config = dict(
    n_head=2,
    n_kv_head=2,
    vocab_size=598,
    attn_scale=0.35,
    init_std_down=0.0,
    optimizer='adamw',
    lr=0.00415,
    lr_head=0.00877,
    decay_fraction=0.801,
    seq_len=512,
    doc_mask=True,
    train_tokens=87930000,
    dataset='wikipedia_en',
)
Each number is 500 + 40 x the weight over its row's rms, rounded and kept within 0 to 999. Layers, rows and columns count from 0. Numbers have three digits each. The size before them is the row's rms in percent of the matrix's.

# layer 2 MLP down, 64x256, rms 0.22, rows 0-63, columns 0-63
100:549477533515457474519516419462545494458454524542468527499465480441506576578489437518479492494483456430463522553536464502469489499579555518505525469464487495495593434547465516509484500624480462
092:520482465472458590494492534412509529600453524466425603586502470503556528524529552488525544467516561491587498471503467501517478487493552449495480447475531519523560558486526521527476531483540499
098:519405493491561444496459463543519451495514542584432448460462581517497489549484537436556513438410480450472534453469429522515480515485414537461451507562475479462521513492493434444432474486545464
102:479521546546528498588460433482512542503530497460451485483451582531508474396455484541528498501432529539554478430499532550477552492452517492467457491504527492473471550497440430501539541452453486
098:493528484486536523454486530500553531528544537512552551428499553517569546461577430557522489512501574530532462459491506525495555479525499516509470448461459508510450506555496430542455452470513499
101:456483514521533488461493476553529480505558530584554578525510525521532536510546468519489530522492500542528502485515464512502529513551539532575464511514534540497486564453465463465510476459530478
099:563537537439472541534547521549525489522522557530520533503425496497482496497553533466460510478500516537412524501503437537528501488456495445498445461494505455502428556498527475476432424499593563
103:524475527496515539465516460550442382543541509532449513428491528538516474470494452496531496528412506489461486554479536511468529482455491435418487479432501449493496491522467535407476568454576485
099:458550479446480437537493490501522564430534441509546489481498489544440457492516466504502515483515523497477469438491480470459516467472517454540457533511505488534515495547419484526436469466463524
101:572524546495524484505517485514562516572474506502466482567464470470532492593515488473564519480421477485516586507495540464511440475560553498578452465568546510516508464548479428496511499546544556
099:479443468470537505468434530503470465541454467554471471543484502494524481408461473515463524455484540426495439524463434504530492436458495439462551482459521411587447531520441423506534508534594469
101:466555516506537535544529494483499497514497506514507500521478410517496449513490525501478485529499589503521478578503457485494536549540523452459530537470454496563444463494517554521438488451468522
101:558552451486540469497583464516478512429516451506509443529481435516507491485483596465457512516505491533446460455455507534584477516474489475522523523507550490438525429542370494502523483442491470
098:553523473463514525516514455420577464455477535465503498516486523465558482493598505576532466536483492459524536534491542515424468530528546478453489416583414505501435534534519581500511457554512525
100:413488492485476543478530468477516472525541535517478412513522508437508543474510458440469498521479466454550571489548477486447523480591488571480440551540512504456533496511506532513482452561534502
101:511531547530436517462541466515582459470504434482517522518529552521467465502492454519506495514561484509528513521539516528524508462526509473482487459531524454474510586471498549440457536496419563
094:491519454468526539500504488455497519488525483507475487517505464451495484462537485488497545445520481477506522431437565401472490466559476504534472486522586468516475559433455459493477516501477582
101:426462531501538480474522489494516570503490531473450519437523552489548488558457438584474583506482546532447506550519394477447459548527499454464497488500461565483540486486433489557515539541473536
100:487569563447511513404525506533449464529517455463593494560489552492504474444542459587482509480471485452407452480490503491449480559538450541552544484463514518448470503491495471498433484449494454
099:445437459462505494556431495480490493465465540573479566462534488513483506452527514538571528514567481492415498451442448600460504554556517543463485489520471488481507574524471433473483598528541494
103:561462515519476499556537492487390527521477486596457405478405521436488483519544505420477461503450502519503506505525554489506468442479456485459491468529478462517542387531465484498500457424497395
099:526517635526539511508498509495561508554515484479476499450493603489537411548492557551469552586532519418471499484464524445453492555546491528504508534539565534551530499459521486516571491525523455
101:488563504462469510449488474506552457504472536523511486482498466470480587525543499513467501414475461479453549465559449517499478479487455541536504552548513511497554447441546568511562561539461535
100:488546504460524487500433516504473535441528463482462512479555542490533385445546481495379505424516507443479481405450463474476509447453537451502463468520540508582509505534536534456542491425475488
103:519558476486554533437512495434572575497460536539485555516544463568479503524502499575483539472555506406536548535501489528490468488521601510462482516515538562541482451481486462510535496520482498
100:527456542542440493515512476481529532527457439453488531478585480502521449501487419597516560496513488427466547522431486481592512454480512474538515481429598517485516435489471484459451521469557540
101:465576446459445492469493454524515492467527525492401431458478512513445528499434528499475517480511492550498501464493528486497526446502443508498436497552494440486547507455483514477493551486479501
103:431456486519496482486543458538498489469527514450516548480543536518425457508466472440507468408458464458499436512487475503510509468480417489500462497488494438528466477494482516426470510504529440
098:506491541492522536539541467442538483542426516478525439514484441539455447513498549514498473525525422537485507491487460470514496492494470557545523472507500550560426474502504529495577606575464469
100:519530509519591525507505485501500475504465520531480515560418500585513469487570539434537499532522502485535494572520547554518570552502537527469502431465491505449426489522490491492544499520518436
100:520524611549431458506477506441527505512535431502517555515598516473524466473521482461492542455447545464433498468448491498494527443520549513498559469491469533527457548494557475471512404487501518
099:475530417431519548498485553489565469508501479533458522452527463524496529438490530510569461472507491521475500521507483494464495450524546438500466411557497478499438452474482548440519535499547514
105:500611460543465498517533514562529518536439385487534517490501507518518486509465482469519545434456504492515571427509530446557527516557472483488434473521490500512443506546477528509421552541494491
103:590430577534484452484549513459442521524461521466489566443533442527473542505510544533397454521405495436452482506485465479498520474507493486448492527504485535533498482466495443490458510468516462
098:465523400460551372461520442481491476468528494506519442513495478451421552530553474472445521439482468490450456472564462462453482477454527558606519491516405438510466457466476486437471509520535486
099:483503533490535487427488437504487533497507540534442581461479492454488469584501608560445443508503542547476527500481533476474542556513525508448450546515542499457511561497452485465471562452530519
101:486457500504359448541439507488445530517471493486470520550447458504484485416510474506465524508480487468475465546505471535454576558494495488469570445521447493575542531388505525506469488489452495
100:469560471573482502495452422471484498529542528437463541584520468505509496561496492498559511506534470505505464489509470496532578525490469463600569531470502522579501503429507533540454494565478470
105:520462475496506461432447485506507496494505517573391573532457476514469494492512457495561505436540486484518500488503468483455495506493462469474448433593506477458514497544529518573522451539496532
101:484444505497535530483456470519515511462555514511485490469457564493490460503498568432550454483452573479465531474415542423612498421488525548494499494509510504441510557455515520502476468514483479
104:536570518470561566480530490555460506510460469514540509450520526522520505507473582468494543463492551506501530451520542472460542507488489539495451438521558520472478521523522495503505589529525499
101:448513486497534455530466511503509490497443513427468406543492523484438426463571452500514523474495493501546488448546479480491549538453498441490486472517451441494509514521486481518467491452503492
098:513392488504520434518530504455498496511527459469484472515513529515524482415531522442516478422490539445516557488495528496492492506471477497481582534480485483514530535488507465442531537486496425
103:475484535514497547466506415480517470591510477468383511459450429481556488545522512551548456510480499403592482488584429563502543508505518454451534515567498518524493537490477527531563520480447542
104:425470565563486432442499487494435470495535531459523555499517524569518538542534532481551527547529428487517530522517474509438512439522522551450516480494462507476539477458539557549544490546509485
100:500506505492508487504456482527491507510514509505478565482513452505534475526482499547466473469495514548442506462482456539444590544484460545505528528415495500436481461513429484479469427529567493
088:559498553619535549525537513485535459525500518591516553432537551491609537500527557500531518512571574487484492475487538582542582488528496566517502501506485531555456548488587462573531570478513457
100:527490488489535587491430537516534579547445441511462540480530466523563540448510498468491506498596482448508512474455471502567463499501541473525517518554514520568469547518477476490462535450563523
099:500512456513535557427516456508508501445482474499461500523493418454469488500576582490528499528512446537539501531524514494456475510461510503439503553471471475467513491498474438551481475463496518
101:467530519510497520467453545551436517494582587485454471566468485447457565524558507403500539395535444454454504479479580480563485543490487455495473490465512493555491507459471482484468447563492477
100:464457422470485492471545486471537545467559458517514546506487490475445465546510485536544475489474433514473478432528525484508499493494517483531488510413510445514471451615547450476541471458473499
100:493490525526455458477557472536506503539568510479437509479582484529578540558495527564561564491508432454496527472558473530439495527479503487525443452508476460479541483531499488476578481485480534
098:498528545493492548468535511512483462545455504476454478503461489508521476572420584515409558524433543471508526490420541467412503493434502545450469521462466458473458457476477472517536509532496556
097:616529531479514491486511537545507522500511391489535495473456541483500452468498526495490433556503492461510462442550514443565486524495506430553519459506479405488468537541508473462511522461459495
099:507382438464473400527480549497508606507494429528561520540469444587499487477541517391449587564557550508602533420453551482516525464463559522501435578532528507533474495545518521490524473494489485
096:508516491498476532428518491484492498505438457464480510543484459457491526510410487509526591489459483494504486509460485453507460512483473451546441467433472493494461486457537535512545504531471445
103:498488481478533502584473530522487490579478485474482484471497570461563470384395469462467580525544542552519474439531519497493633447474537478518492523474597500488553444552486503487529537474492559
097:514444566563500526452418538538535538443594484523456533524554532578501477546552535510561526526461560542520549499559489533527507557482483448502539535542409522492544481539503485528489567506465557
099:538464579498478489538481489462409437463497509428494402471497540474480440461510479551478423441412481398510504505484468458486501473500491490521518523426515456471440494543547485461501492521552557
098:552509629448496459543528426494502479490487588496388472545457478541468523559545515473524575468463502472496538503457418481571417581524538510553469550493551528425514496476496544523469520585478511
099:530423427523552545446464509578459441519435478512541510539497448504496518480553459510522580493465500510518447403578456538538535445527489521506510531520465495525476486425434436492477488595447569
105:516480468549555570506535563514485538574518473508468502456482500536586575533568503492554559524504509507561511541541535539518522519488568519557469429521579610546481502490484507502447546485496497
102:562524561526516536470491470479526563530436511484521545540419497534502548526439449491460504497554593489508493459441530555502407554444556492525479494490492528502466444555500494529535477484499492
099:499525505513436489555487547539506450485533504547522474499508466494508454524506550456495515429473512483534497517488495575609537439486497499452493557507602462544464556537548548503548528555433560